Each number is 128 + 32 x the weight over its row's rms, rounded and kept within 0 to 255. Layers, rows and columns count from 0. Numbers have three digits each. The size before them is the row's rms in percent of the matrix's.

# layer 6 MLP up, 256x96, rms 0.122, rows 0-144, columns 0-95
094:139085118096110167131166177120162132160070144062164077085158114127093112109077113148189135165158110096104175166116183117126147142148124130159123123120106150135131136081135161172118155163143110148131129102101130181114158128177187130093113151084155055105114121189198149126084052123102085132
109:120082137146119065148110197177148123078159136120093143170175127172157110150175080116131190082133123119172125111196131103123183084147096077176080105086108119140116085105151156127137135112135149060093134187133121141149159157082178105050130124142135122110161159164114135171129131149128164153
104:103129172134203126184129112069107108166112179163148093083120188124159159147134161095144120094128079130112102120158152110126132180113127080118111095123066107102133124084208081139120112170157124146097158184164095144088134108139105144073175144093121141084129142139125167127118171144192164067
096:123075176097129118154114096167162166074176178153067143076116134116110117149158162130099129109152123159109151136135161125153186116136092145113173140163149108210088094174149126178108106105123127137125139085144114077042169140051179119152125106104119158144074171162101140150120147077112134147
098:110159126140082119082145122071090104165131150141130129134175196103130160141188149130131110072116151113137088145133150107105161138064117123108131117172093110110097105094172144187072114125053087142133107111121119132070115131090077146206136106201146186094129148170187165155120160111107113114
102:092169134135114139093098117175116058148123113099148144090125149116126152072104193122137067140131212133152176135123119144138134068128088140149101170087171105120066121156150178103077135151129113110089172109166160113185165129127117114151099093176111065100124068143107153117138088071126142082
104:122114099062155107121136155196114149117114095103121141173149178109166142079160135103077195170085129142112138115161134143120142122174136164081095106114143129130143176100120162121056154130157123086101146083156099151120129085164143110100176125191152163101097130216162100134122159199119088165
099:140060086112198104127055066096105125108117128176104129148114113134123140100087118139138138106130142137085128123110121114190098087114120148091064122135143093121081164187178066110127139163122089134184136139152160125130121143119137092135095124109162037144156177187120130176150147151055125133
108:076122125161141123094137116094084144117142149135055140108151159096072095072150093178174109109177110135131077127162117143069120075061158167133135072137165121133079100143152099076155136135091122146102142162176093089185094084138099097137163145138136101129075079153160118141132162060122120116
107:131081158119061164171079135072113141145095131062137144168095108106137092085180132135176156133119140103115112103194113194081149133114131147163122151078122129089185126178159169112144150178090109150108166136118126166099119131101134083092157072113156147133161186155127198122103150160158137085
093:139125167130141086109128134100077135144069159098118101093100118096100107200196130190148123133155122132088154139133135099090174146096116124105182113158140112101182093087059125109078152174091140146153147138105147125166135090154123154158053140123141141021117119100143133132115067101144099160
097:049170085154097148174140142094133162129067166173166158089187156172129101148149133161062166130153166129200076109194101113154136084108120120150155162123068113169105156115050166140099157141144119145138092105115156121178128151128132114125115160134114157111137129156097117157131131061099140107
093:094155135142157134102227134129174124135174087070121152090113130112112177077150126148095095126131096124100112152104101121105063105083191201134160133130155104073078157101123097145161086167148095114118115156137126142150151144115074119080093136172116072133205150088153165110109154118124121097
094:135151169114141122132109134144070158171098136111181158048069145166139153128093168085120187135161106140184109124100122140113113102104095123136104143144102123124091149188135130131067147177143177193113076107163101186165197151148106116102122173128145148160075066165159130125137121091104166131
101:147152171073103180138105159125089150122125123102089102128159137143086120135133087187203107184183134214108136106152144138171109131133126177141083128113123099147161112086186151156113115174142118061146062132128161047103144113128131084095143144142154108126080128149113104084130173113174162130
101:128112119131133098135123124170076104169113113100112124149103119089170115117059086157118146134084115119149180140152145138163117064123064155095103112180114126187161144110176088082187161174105129168168108080173146114171164126126166166137185126154111111099111196086121112119122145109188059112
098:146142133161103120107122145085205139125169153133131103141097126118120145156176131126112136130134107110088058157140152063091171122197082110124161109109087174152102151131083155153186093133130168135118056126148118118089090126101091126225103098078144122102066110143120128112121120214147156132
100:123065154141086082120205139209152110136125126144113097107149134108099104122150119127082137089135108083115143181099128128197143102086165163069143151153169112106088099151126088102161053141114138149125154152104147116135120132175201126162118109133090082132114130183157078193117119099107074135
097:109113166066130112137075170177133135107052120124131142105155078090082163094068106117127112117139143089114160150127148189168089148117188108136175170163110117106099126136103120190042103116162120092149157133122118123136127150188135195102136186144131124108105145059141151143091150130172164131
108:091133120126175157126160145091167112142197106151073170115129120137133092181200114106089139080139131128188124097102137106114104169130109111158082159142120111108088182092075182118114186105123128104087066144156124076124141096184101137121089040106111102163127111141138122121166059114103128121
111:106107105132134120119130165092132106114167143088078082160130114085177088104128157102179176176147101111104127103150066139153159064186111187152142146133162116145095128113115098086118067074102088096110129140120102161115116177149173073161119124146133110152117161150095140105107156110073128234
100:117144138163178088149187179134106029150235151145138119069115163129168121099154111146083131174136121131165149113110092079055150147153127131147130146163121175144104131172117130137076171070089091134127146151103090123112157114167155146101167151129126107070128126111161120114090131119133084152
100:134163133112113139155100163121126094136160178154134094095143135126102137092126133137146100088146156125119154121155079114179186117165072159087126067198114138118161103081157070188210160113101168163028135135067161140137114103191166133132142139113127108080141117113083125145116128133166100142
096:128117157093073160101146163159121140149104137097106131153166126134113043083101153088104110147164086087063146116086135133069144113121141131059091088167147149094067103168119095091154107115071134174160138141134126146132102156161156173126091140120081121192108086091148197154111127148075114107
099:079097144105108114137045088184088143132109118177146173098095064127145181155088168130144129116117160108172089149153111080082146099117106120150179093107056143150141130115086147109130147177141187110093130145148120080120119177090116160146117141076156139092123137157156132189147180092161159095
102:135155148173054157187170164146126115187076153117142166108089075130171120144101149162083104135071159136193131153131109167144092110137101154141100113071129117121142158154088157120118114079126138152122116160077085105075118115200120152094088123082063105159167099161100139153158137148127178114
100:118124103202144087134195155116135119124128132111072153205207083197145156098167132156162091141138135147168169158136135140127122086101139151100144111117131131175188081112091160134148125075134176144114142161106180164122121144103053160130126100079105125175127109133137143149159120120083139062
101:130120137159135145096088175132138084141089132128087184104214158210135073139131117147176151091149162102159133109069151135085080142123169091146107079140121104136113140148101126132158132122109091152070114184117094107135194144104072143120148127050164153104193126152095157114109137148129165154
096:165134090168101108141094078201151153158121190096127114150141136133114095106084075091128158148077185109118129115128110150149104093110116147163211084126156110165104129112063119026136114115112136180098137126132122088148189098172154157148120105142135126160166136166115108087173175125104094115
100:136092081150149197089053106115119108171102144132121146154116160115202119149100083108129117143077136142120160110156107134099080096037146132147141082104118083153154169103049131113117166146148139149157186148160105109161140152104146164135125175146126091197138131158106106161098163089178106110
099:116129098099125084140128160177163141114154191152122097094192120172120166124065092106138142178137112142151087146109166114104098168122159109175164104140142156151163123189127094140077065169141091119145132137093131137137138173099190114158119119145141137143135066227167099142170168105067128129
102:140121149106126154127174078156169135153185183166068124080117147060117152134100129113093089105175154162150134159199149132148123146104170113158147134091204162172069095158097132135146166118151108122093163178134093073136148163135165133201138150118128110080152145104159146100130103156126188111
103:047123156102178123174156078110096137106128171115155124149099150132132068115141116190150100113104069145076121142145097129112132150114140138179147169132098101090095172061119049141131131149127160067130132099161140116158065159121138108114107132200112200079109170154134091105116111138149137166
102:124121147174090098109112137178035131106109211109053113143156151097151141132130189128125153145119130116129086159103137129165118120124110098058144142134121103110093140137125137083085212081165112061111138088102105121119092083113155157142191179139117185101163143126125153114137133132176167156
100:108198146099131116103123119104093138184189151149153149136132126193128121108093153129154114112108105119104139145092135183183030191131199147111108144121088130079150078108152095100136152114168160164128172147142097110096086135152120127078149176170165156123104091182121135109082068129099145132
110:196125144136107135109095116121069115130101103153081125157096117157185110104131136138140120113127171111114125073164150162129150103150094084175116146096148191226085168127159163192124061079142112167094115108166189120083132119160173175131104107084105127126097124167072130147146115160106143154
103:183138178136076135091149127098158173106105208149127142130164110177148117085165114126134128110117111166105090120144128094152135121120159113109166153122170133124193213111068220066092110116181131131111105148185083146103129101105129090104130121143135102115127140144102118182124048163143116134
099:151130113168134126174129105110104128127108129164150162122071115106179101176115089152056099041161145112148103092119148132093112182115119117109089076145163098130085084135084167135092138183134107191131194128169116130126187099112166128109125094089162115159093086128174118118155159143066080113
105:179120133098156165135121141088087191118118095134107086124181195229157111122136087105165168147118131078125114111113135134073143068170107152056138113122094149105150099143172093085108116119195075198112132145122134123153142123114148096122119168143119162123050155140128128117128122143162175114
098:127157185176123117124170114129163114140184150153136139107086091129102187117110120108106090092138166108111113114125138123174134113104156134184116124096141164138109131097073119089136166130174200142163188101070059137141109100190141120090163187123148098143168102147115145044147102114186173153
100:135103122176149153124117107124153124157093094069161080092135111091231088118157157109170129182142130099105154139146099176137143126112127125099178126127117151134125137151096075092106122087199152145090111158183163166132131182109136145131155121172165195115087127207182165137094113130093144152
096:100085149148135153122140104095174156110125111063167150146127119143087140094157168126164129081144172119121178117142145099056077155143125180151173142092155126118138095122096126117118165162132199050174150133107060136094088142107121127122165168109150147160154153105199178106136060112116077110
096:149132187173138140156091106163133148129139067141109151156166108153192180110091154161187133113152083122079158121136116128113080153119138119096098158132116141105143143092149183138112100153191113186174152100159094150125204144132167102156074151102139131120177152158106115218128068128103133170
105:136104176100155110075149121122131128136100068152158162123151107108061112129138163115157027130128152115118118164156105109133136131179123150094167122127102134080090143116087080093125129100153093167121078197083117155161054140123110177095200189136155159130127116122121150132162062145108174119
104:068069109094139095183102189104145152100148127082138088083166118133156119104071119084156112088129135057165134127143102130112145150132197127179120169140113084072171139121143144096090195131141080163090155164157096117124123153070104108124102086115103151144160105107168097153115118105109078178
106:147086075067154126109158117186134114202132140145117177164114075069133156092185149086108166183090142146087123155136141152128107132125098132095115062105164156176130148102142129139166142148148128085091113171130132168126124107042091148118139139115114191156151178124154135078122123072153101090
099:208177133120122167105118168142151119096130098115145184163107135169110109160130177119154201127126136087116133119121119070101127182157182195096128106113124187146156129116056123077066096134109121130110142129134193184135194106181153132124126154109139112126139142102173178116167134104072142128
098:156140091148125154070149114144157182071129099101153150167044099124097149175110160116089192078114102069064152124090138100113128143186198123153123138106117129076133088113067098119135149082109134085148128139140131138133107155156116116171124164144109099126106102095134135181092141146054172157
103:132107117123110187133137113134119156166112179093142148123137095186149110049165107140117176153153172109127200115127048130096117080147165107103154141137103205114130083171151117116127088071129135140100175171141070188153172167132155071141180126120108153136122140093160140151149144096137153175
094:157170063152103109101061119120118132091174207063148143122119144116181138144090078101115127159122154143114124136157160086101140088149159126128191167196127176125118168142125185144155113181156160096076166127150126114190102152048144117127184167079100126132169122122126134109144130117129128131
096:138138121089152122114073070078084093038127168133110120105155125223142131127122163141145141072117082134070149143180098160160128101139034153125165130156136129176129148078105131113131149101159147118143101093117110118068141166188164134129130111136135137117149080143126115123188116115078168134
104:103102163185116184197084123113103115192100146132093143148126133141095109137160131099145173173160132113103127101121169109104187141074102049099139156118103140102144131083135181159128084103099035115175139087131188095129194140099099147098143120135130134179120176153107111168148125141147149138
105:110158162155115171101107066129133160135093127108151127094098138110111111142086156108109112153155078108163089109116048047088138120035143133172138185136059058116117201118143107108126105116122085122111123147116126119107097087119167147168173112140154139110076084138150139143093161150163080126
102:140179141148153111161104105119171163160165090144154135158078173145129204165160211100170129078130123144180172131127120122153120142133074137136159112113122131070129175099117112124094158072183071138106125170185125129110133080116106117122113077149099186151114129104090114167112192070141123147
100:128149095162149123084118138185108147120145182147096129131127131071159084079058137104120118146161185104099123192166119089142118155111103124121170100087157128132070051104160064076083164127078144173168175149136095129110124188136095124174146155119096140098120106130164113115111121111088184108
099:136168146073187159103181130142136135086146101194081095145175160109138091103088151109145125140136106157113117158146115125116119136109062169154103133140126109154205127106150089163139154176088126160169126120150191098099133101155123135138096212105088114149051100169143097127098103141183074107
091:117120134121083117171134110177101091159085139117161113146076137187077114156158087196162139117112158060177161101116128159113122116131121169169136135152169184105135112165105130152150165178097136147098146122070106129118157056100079138085169177095062107151082079124146133149083106115166133134
105:135109098129112123126098142154113107129147079098074102101165070087111136185030145077119153143140083122084145118121104157084092096089122089122089115133137130115137145166093087114132094099180113129197084160113167119101100115122160134081170085166137188145143162127132230163156141127134141124
111:176170186141101120155094131136088047158148198164162126105081089096139116075105161175126144125089140156160148091114135126124134101105152140127152164099131084163074089121125106116094088109177141145082105092191104141126173095124071127162184102089155095198117176136103114135163126154149144123
101:102105116091130130126145102156101139142142100121069154158123095055148089112111115106150058148171116188121142102161063169145110110140168136107152101113119130094084105151165089130112083148160146085194170135094102132124127136086109075117092192094126132129153131151057141155139215096077088145
107:182125125163136132155136074152113151100145105163144129135125105146130135183080129121095187192134132205143159125166079172169108090114102140122110110123181132219151143112107165129129110187192173139099123188093114158131141135109137166163155073089158060083158134137099137119154160109132091153
095:191122165057131079098132169120102174148117162111068153162164146151120174146161178120121151085122110159069115153123088130107128117112123085110157118176113122082109092090113045142068077143124131169127160136167096167103129153130167169110109174172162039118122151127116092119098117112130139105
104:094097116133213140175149120144117148136126099169144139090088093067100136159151168089102115050154113170131146155103157071199101156128145105113097126140151145108113081116113185116140145143094069178086089110088129081187125139152138129177110092121142138121139122148108128154118052131053113135
103:120140126116125156123144064096102096155108142163115122179106107117122117183154157116161109096163152079111135101119089082188149115181054177099094128112055101181102118086181086146151177137138173130123133091107071094148134116151131179065163111103164167106136126148097139177167161116085155123
103:183133090172115146082136087108088071098180141126171144185141093128119092157206147174121117130145132158139098125109146090140104115104147113153111132125083063065090094150066189144153167139139172079124162104094073108134130114155180152142090127149083138146183096117139194135120143146122108153
101:130080193152078161170116083132161137125140116106165107095112130105160188149099090181195110109159101145132139104129107151086166160121097120073159132140138151172111218107137147070164101103161122145147116075131169116102130071138116165188085112136114132113091087107081072151125157124174155106
101:113117137093108088117107086130126102139144161072143075149144145130107139114163130131156111195163172100123041151137145154110156088136100157095136152104168113191075141161075151142094075147113109123118146112147148112154218113099159144172124138170117160188146148070143125146172099138147074202
098:136107168091152106147157129127180070156122142167131143135134155158138122154178112144145102119154145099145106121140133131108122079213100182172170147106082098149121186135138139146101161133127157181116055116078094075144137120052144127166108073178103110065083122160090095189111118121176124147
094:130131141097089139142131165188093165127162146162109118124135041092129157134105172106071119162135143106108095145192161179157191124152086073128092153143080151120079084160154091132086113181157116134146088104118197075115128109092146138116116153144096094156166103135163122126110085065131085101
094:141240118106103132158153113137175148036094075118132106144132192160166081162129131127158094105111113097165204126131126122165193147196130159134160155116108137143134060121084154117157109138148073156129136071134144109097160155130118110124120136145144138155163104076113149094160122166117098132
098:149108120135130140146152165121182110138096141085095163109165121103124181103115108115153083104158099209133114124099098138164090070091171099141111181171155090097133146100166152173088106151102104144153111062116119138120155139143111098146153126113131083134145135154074138185136070025159111198
108:151072143177183100097103096104129157167122118134111122093108069165159186141154123108151148180125100197190141135141092119086095144140137133108168149137130171198128100179099144114130160165218157122162114162135067148153130115101083117125121142170106132082122128144103115190155133089091152077
108:110160122177121203112135104172165091136150149201120189211079120128124132110124082144132108144133121184166134102157166101124139116111126118154123142123117113062089173071138155123100101164111102117130117143085150103168091179104101112127104100113156173129027112127092146150115168136164163080
089:098140141185087138159067139140104070123222153117072164098091120114122129073114156055118171086152123135132115124189140081144122150150103117091075121108170156188108123117132121178176131155110153153121133119119132143106197140097082093157110117130159125092178093143152090114127103105097066111
101:120142100069128126110135068172088136102075075138148126108165137185108089166044081121120115175126157068062149069140136115136119129046118086164115104146073128113133098140140135104137120049143132171131160135073152138148108100186115093162129135186152146111108103148100114099150097131140123121
097:109132126061186123143165128135164097140183138116135055143170143129100125127067125173137126120147122120167141133124094138092162156095058117162145177155178153087079115071156129215120089112129111123103122097094133058196165175104116122120148156143157131131139158127121121087092171088118117186
100:141158120117074124182123106126141138142117147132123189125137133124123111084211097161117092155167181110132084144139123157130074190114183110107157148122113147075130119089133203079154179114086142147172111088139134097152142099135149095161093202076091116112091140198133119079127117161171090137
105:110118154153129155114138126182170133121117183080157038164130115147136112089132128147052129143120098172120172191131170177162086189164089111121119167118217122072108164114172113129108107131164175127130098111170103130094170148157081129092107066124120081129117132092129134107141089128134109105
098:127141060101145211118076120139077146139174130159147110140152111113099129101108146138184129111088117077151084102117084108098163100123087158110150128121112176155196175141123157079154102090146180152089207075127155135109106085109192143155144149127116155155136200152096124140101107127137174145
092:128099113129095124143097048172124126141080154076117114115121119205156061170148030155142152126128149098121106095125122147118100106105097138145123191086105164184102119115145072109121098126184095081145106139152160102102064130116190138134155127164154180144111134112057102144099121109151121114
100:112109143185136163126103065145107146098129176166149118111103131153140107097125197147082139134124125109122071098109058104149163184114099133103165165128168098096087151099079155098097175171110144094099091134083092116150110142093097071116140110117070140072190187078117126097112087172119135109
102:176102082088093121103138098109145139096177129156192168092137132126162143091078134084113110104107095192154132047131127109130153126204123165176150104142154094122075178101130110132097090127093088159099061133141143108132182149120132125158125155185135153152097146162167126197131120164098175139
100:144158101136067142159162109165131127105120156156119041080078074114151083123121092106094097148114108091093119057152164125142157098150097146136111086147130143154117091142105136160064158054089145112138124106117112157120087143136141140130156116101095048094164110113109092154139082047127153075
095:083135068137190114129105118148135098146150102171159145162098111111100115120141157083097144145168156159143131161175099203117103128194148155113126162103132103136108152096121137188140107167174135107096080142126123114161093027138144160142128110117125197102147165181122121147140214172153177124
093:114134103150119153125165202171188114149107155135128094120091178111093143125156118146092178091156146106108124134099178110089143148179104120111106109123101110129191098129106080194060098177109139148154141173165179137127146110133178100190126163160087098101117182193100108137161158167092136160
098:091139130132066161055155124135122093103204121127137140130148077152199174137176111085120106125120109123160125133078072054161086080116098087125169112142140106131127089091126122131131164155162159102151130093097175111141086165114067093130129142121181142056165101146161146130151109095098122175
101:125134088136128140190156134138161118112075118161132133165190127085139110090089122129196072151128152075086125116118173146144106145136146141164143073114128184058111091110108102188150075152120118094081211168104113132122093148120085086159142157139084166060147110111146113099084120109111148098
095:098124156097144076095116094105161120118168091116119145137086142132065199072130111112156167064169115164129135151131135148100077115182094133063055158074094118136164122151123114146179130122083109094139097072150165115148163153105130156088124109099167113140057168125067141167096116148127154142
105:145143153144168162075125137143099126142127121114115162110110195155136199083179154122157186151125187125148116115063142135136082103153082138091146125123138113097149156153101056158175092087102119161151064153121105191131129108087151117085071059111124180164117136154103093113164091130148149091
094:149161174107091089119095143126119147143085121064140111116134161175023127186093181091096118119154118095079078155177123146128128204167107144108144080156114141124128139118129080066127087139110135116095065154129089172110113149124153139151126161158150120167166120132115086127085187108112139079
098:172177124162109151193115114112164107158155125084120165188149109109147102130072102111120143155154129103183117126070090058152088175189162091136119124112088096120141147138145152114163112050121177145107180088131139137175134128098108146134178114158129104205184105152139151087144115074105136131
095:185123154085162074086129186134119173119098144186138163135119151110178172110060126121197180165124113130167100162143135166195115129138177120199131130057116163118067124151165118131152135171121142134096153095148111110136148153166118095112150138109121133149119095108055138108139102159099120064
097:114099079120172165064090113113147142141108086200094177114155137084113151158158138129192162186098134114125131133112160124119123183076103089143152188155145120152181190106071122074127137087099156121126127134106166153107132160053213120096075084134132121112095143123138134166123125127122136134
102:116099127155086130188127116185105162123082069105119166090083134131137114155152110130120103080103066151119161128132092140219184090175133086085121140135102131127122133159142094124035093150142130114123090120077080222152155120081123181124174141134125137096135111129101122148100121139147137174
103:172161181111095134069125153215100169094084115136124124117118110140226120133149155105182112086140083139125139128076100099142140061130145098083162137079134082171130103116113115118113092061070135144176156106121119110100100130152097090123106119130177155132102114117121139197152130156102158172
090:178129171107122119181112155066138121122138140094118130126162128143145100184088184152166145088077137117175100097124153191143116079127117126150140165166172107163166143178177080160155098208142141117142103093136157150143058089149159092092155103093098048167139147138134135138141148122178142150
099:156136132112153147112063096127128157096131104086165145078068113149154091132139116125095069178112129091106114089102125140109114154103160138103115174157126052126123095166128114108125138182162178214094048144141121122176143135096105157063102124097168129098162068134151101098110133118057106127
105:138131175116135105162161071086107179102110082114143082150101096085148136125146096113096124088096151135110151130069127072061100192202079157185113134106085130128176124166127149143108139069148122109130132084104135116116141112152075124130124120194211121096118102146077146098161110120150091155
096:107071119205092160132105157113163102136105091143140078104150068092123043111145101140139132117167127143139117125128135126170098118103088120114149161203054105154117171151180115169155107156084194142121129154087158127144125156127051155149155132104099177091085151137110119151148119173096174140
095:141145121131121055114135125123107110103148134150140144146056170119142149102115104151108115146139251105158101085143125142109119179144099143174063161141130141137148107193145149099072057128108114115153137109117162119140076111168138090080148120101120101184154191163170149091140147090162113081
102:111125099130123192094134129192151160096075128189071147075111119103103050170126153084133159121160148150115112136178124186177172172102091112104099136181144144099100096120078094092117148128084082128094153118084146141157162100160177155178110114131138112068150117122182102160139121135159139147
095:143111151139119167060159104168151078116105155145125098125125107127107119172138062104097139090168100106104094145121146133153135125081082148154100141147128118161145088108054190140159138099094063122172157135040120132108070123165140151127105212115183127129076080120145128096087111088101097134
107:116066147116097143107128154099179115116131127028145153141125120163137161083113098111098179154122106131153170112129135072137123110097170118159099154095104129100124082092189156161155188105098089153166151164153146122153099130045148084070143157067147137136118160113178121117112121183064126138
089:083163121194180120117091138095157123175114134121124068109125170092138094068169158140101164070141132142089156105116103106094139198139096176154114126154107173145174121121161127105084113170148150197112094106195139122132147117146068138124100144107125114101127203143115113139164096152146168055
106:176145177177118094126032162076094166153110166110121137096078137124115133075139136150139175079173172132152097077109130083159162145131161156113168111150129115210096181153137150096085188149143115141111164063117128123129124117142080143153084164109129134151141143097169141135109104091108121075
101:168137167086118125158162119149124136106163168087162184192122127180184118119136104061124138157147112045112149092129146130124114116111128137102100147155144160193185164179110072096134104117107037126088120108196155149105187126160162101128169120170108178139130138128140113082099115123118109129
094:176114140139174149193173149124106097141058108136132079150146124087135118106147098100144154166187183106124148090217158154124114198075081107125162126104176145157105116061119138118134124125119106146152105090076143155079103138153106146145100122123148073117109122084187158081135165119176143109
101:112136097095150138120142166131125113122125126151170074132138140088148139065085165155105063119083124072131086127167129067111117150166141164108117138129145163087162118104158096158179152084080163071078126179098114098144044143133176102171115104168108138143123079135127119136147154060104156197
096:132141133102144121123148094125050150143206143157152155094175113124046147138147145168153156096127172115144085154147163157051146165129118113162137188112158173046160147115167073145199139174095126107153148150135108187106097149142141124150133147155130146121113161169137138153104197126120149142
095:102191122104128144108119164133108056143153144174119106158093127063130172085076112160131159180105137073176121121103108132126086193185131115132084157150115166084123080065183159118093167132088160139094140142141181111121102090094145100164133100124193141134161112082130141113113084114128120179
099:173085060178106121146168142123144139134121168113076101180086114130125121146070153129108164134143098171161144185152081150090175099121130185080173072132111153126146100126119124185137152102044166089117120128120176217131116139153086154126101099116106097094188143107126114159141136135132100096
100:171158093173108175132101151118129130104108116168092091119096103116079094153140167123138158156127119197114137134145148117150090116164126097121144099146190104140114162136168147060185149128086083071023113145116136128108126114118062168171133063115119119152116115163100156163109185176146131178
090:176163084139155087119112153089101122052149149152134130101128120087172143146162110171129130128126108106125156072136100117166062138154100115125151153098069101175113162124105128125101172093159057071171136080073131172087116124121114160113126178141116075128082072115129109154176161094137161063
099:170073113109115150098077151139128112106067172158115116071132178150160102108116099152102121121124120065147156094133174143118126137071148062172123177154079148111124169148123116148124121178123085151179179110168154143102154145115152175151108121088081144109056151106124181120115193170139152072
103:084106161132070110098108147131171177157097130114125095125129118140030150198148139146075177149076123159132084180141103073109190144110112092107108119114133172107115136096117125126080124128088141090165146087089142111163111152144081072148186153186156185142131077151152139144123109152130150152
103:141174173120184130174146167102126102067130117123123159132143157177140140127156112142130196108172097094093073107134090162111088147125205096189097133144103169105123124123114082130172159123103120089138115120139131092081180148162173141161181138115138216142135087111134171157157197112118137091
105:090142112160053155118081150152122154112113075065130157152155114102103149086108157110131183196043133095124063185133107113104085168142154126155126131105109136147123157162104112094092137132150101120166068149126141135092100087155134144081114150145065166090088137111079159136163123122178117076
096:147151132053148123086148102076097150138175121154138122115105122134117120151147113114112106160178127141105169159166113161133111094123076132110107036118115154100082152080126154110129099201153135143161153133121081154122166154044061183096123145059142156110168148185154125141074114156135090122
090:064119095131103136157118136113184100134171090171146146137109143129146136120065059161081116103155140145128120139177152078151101207107113119132104125146115125147091109096098125134155190105117126119160122155192202073067157161152167146145175139172166092099077149154153091130159108111109179157
104:089167130095154113144125163197120169159148209139122141189120162135095088130165103156117087094131074112133044133174101118140111145083144156154083160105110111112120095145127145142088113190082142066145079129081131183164152124174123116093112110150106130155116085097142138181107152138106089076
096:116229114109158134143140125122168116152146083159107171155116093117137099136100053144141108118132129169135108180161169085160095177152100099113089067137143138117166126097139089150146115197082180107143168093085161145101104146120127149056151165071141151112131160157155181163091156144157121104
106:128118139121163071132121108095118180104132096163162176107104222094139152136152072115151163132116164150130181134162178150140124160128118169099098137143117155163119054113092140120110114095080148137166117090169185148155130121115173119091139121110205119119146108131234091112117122170096086122
101:109182115059201151084121162107121148106117147137120125121123139185146188122112120124149129150103168068191152089142150072164092145050150094057084135115129174182130111153146151062125109136148152064167097165113127131173142064093161157141140130141143128093088143090102142141132140120143127118
091:146108120074120100085170125130083075128152091211137127123174084151179167106133106096124184121045085083136108093168154090093130135106121106175117127107124107135192162132115095077101158111150130112085170088102063146146116166086112118116168173089157139143105148099108115153101176150148098136
093:066085124193139150112092091129128132112164040197148117117166119124205160190098178141133084151146079123124068110118163109148117175098131112147122156089186110133130122123173149152111148154145152147144103132116161094092133122148136132152173191096080155121131088147148126130161039124113122131
100:209096104088098152109122138165147119236086176195111135139096154104117117170141140117143111095098130100134130140086133116051136105117103167138146113134133149123154081097167119104126119158101121144100067074120108126129078142073124123177168145118187113106108173126075132082124158096087155086
096:127123065108112157130119131156134171170108170125111172107161158104074162156082120127123151196185123082058071100155109103130122078132111157136152144115147096107217109138097116118068114135095096132106144157132145180130071105091150118080166150066120104117150100072141135111067136090135134097
099:139141129142166171132090116113077126086186071131119177115109149103134098123102159169131150176133138146169128119114163124082116039121210162152032128144089135145137124100104171101125151153152115121155149163107146130158098129133091140132133120067118091091110097106138102109114155023083143095
101:136164161118110133101065105141122170134117170070113140140137099077185119142144116127182100140131133106122130074113117153112149108116112133142129083155074118084072117096126038137153137123181080192146165060102123177159095135153141158140164147161050100114082165122147142145117187177114127165
102:140088105087118142106122177139134096183170144146055113125124084119183107118093137110155082106160123143157110137129170148169107137149163087095103125127118172111146097130153104104194102156134089175146076130154165123160130116229168171133131118079177144165115175179117205137104083148131158118
100:175191110137126145081147053136110092121176084162108179160117138134153095163171110105112171178153097142084146136081108141119125089132177092165054139084181131180117140099156159096135093086104163124112155064132124161132166145110157121130164137119189097099142149194158141082120129147162105130
097:117132108171117084152061134134147140097167120096116059089096071094102094118109125122093132143169142119081126099141159126183098144158076149172123117153174170135127111128108116125184182019101119092111094112127127194102112120178160175166113146104178184120181136157149113109146140110105121124
100:139119124092133180186103161116152117148162083117101149137152142146148154176113150078137154113127135165079092079066146168059163121081121109178137163121159173133134123167093152179086070153139155085129087103132182166180074138174113077132158140176119194091114166105135101109140124120113100114
094:143103103089124081106154093142090125135151171140121148171138174174148140155161147153101120097052152154157073193087167082111084135127103120120127115081116132096125135146116046113125148154156132143134187107119077048099138126141137157108093215162092146163139134144166160103106059131135105149
105:133162131130107154085095123114120125129094180110143095141092070142148109117160148159144141112157078120124115127179116179081164109126136091115128136178137186193170165214195124102170135165158130149109124107156111197095165093152208086145167096092103167156138116170143128135078110165145140150
104:111165195129068084137083090134121115143132191115149191079145130101141174128119159167162092126110100097103126163125129144113061141165114150079129170110093101106133182148145148130121149084124172124141128087169098158141171177067019127144134126155157131181142133085121132155119092149085113124
110:121169155109118119058098112096166174052096123201149124093177197107128102138106094107214118144095110140127154144122095118135206087087148182143132118103120068085170138156152152071082180132136114133146141125076163091096135114115126104136129110110134155122124135104109136093129077164166115109
104:117128132198143152128127103157179123102160086115206075072154155171091079117126068149127134165159112119118161114142162089101133130083136118111159138109127114138116120128069098182114149095157083203112102138138204098148092127091156119110114123178073115205145123082155117091157109126094146150
105:083145071115193119086128109172172111144128102121122142143107131146102113175126147196121116176123166086121089154161078091149126171142195154144209106088128119157110157121124132088150145111155159077155103143177070160152096158158145111187182143094181172123158087111114096145113113102084149126
097:077142169107135143187147165151144080151170178089159115093104087054126154083120129101135144196148127143142121159117117143128166183119178059093206095124140158089156122157140098118133091149098186085175127139077128111107123112125142097137177143064106157174128108148113104127086146153134164165
106:134115098140122172152170106109162108173152120141130111091107102102129162093086162101110133139145092140131104136089133101144108088139121121076122139149154106070136173187122163124167078130188133063144151152115212083131147061100118135088095143134166090143163148172138195155136206185169169121
094:155154051139099119110148152134106139053093144143159140075161113108115099160131133149145124141123103122175098107102113130174131156084096095122096166149108118103116153134044147144153111094090109174119129059085093155149205065129081087163068109164118101133103136107109059180143127138106126167
097:083078124126101131134102086109104103112118105154163175159092167106153086074133134147089087077140098159090114112113137152109143179098118147074150105108145110086086103116134100159143105105081112162128113104094146111135098191181134077196117127151202120163097088173142082144142160205160166168
098:113139138101127148169124057167132134098129154145157099087084124098138157161089162110166023117102131103168160141156165093088056085128094110112150124157118114081144130110141129141202112122164166110115105119085161114105111069114117079083076100123147137084135101111149165107126076097115191093
105:111108153154127131143065154128107189154121183125143078143078074089114104146081135103098080151147140154085103121172137117148157135103147082079159090178113091135061114137152112115060130088191148134127092180140112151116072091165073068145092152129161102084101069147134149150121133131135124094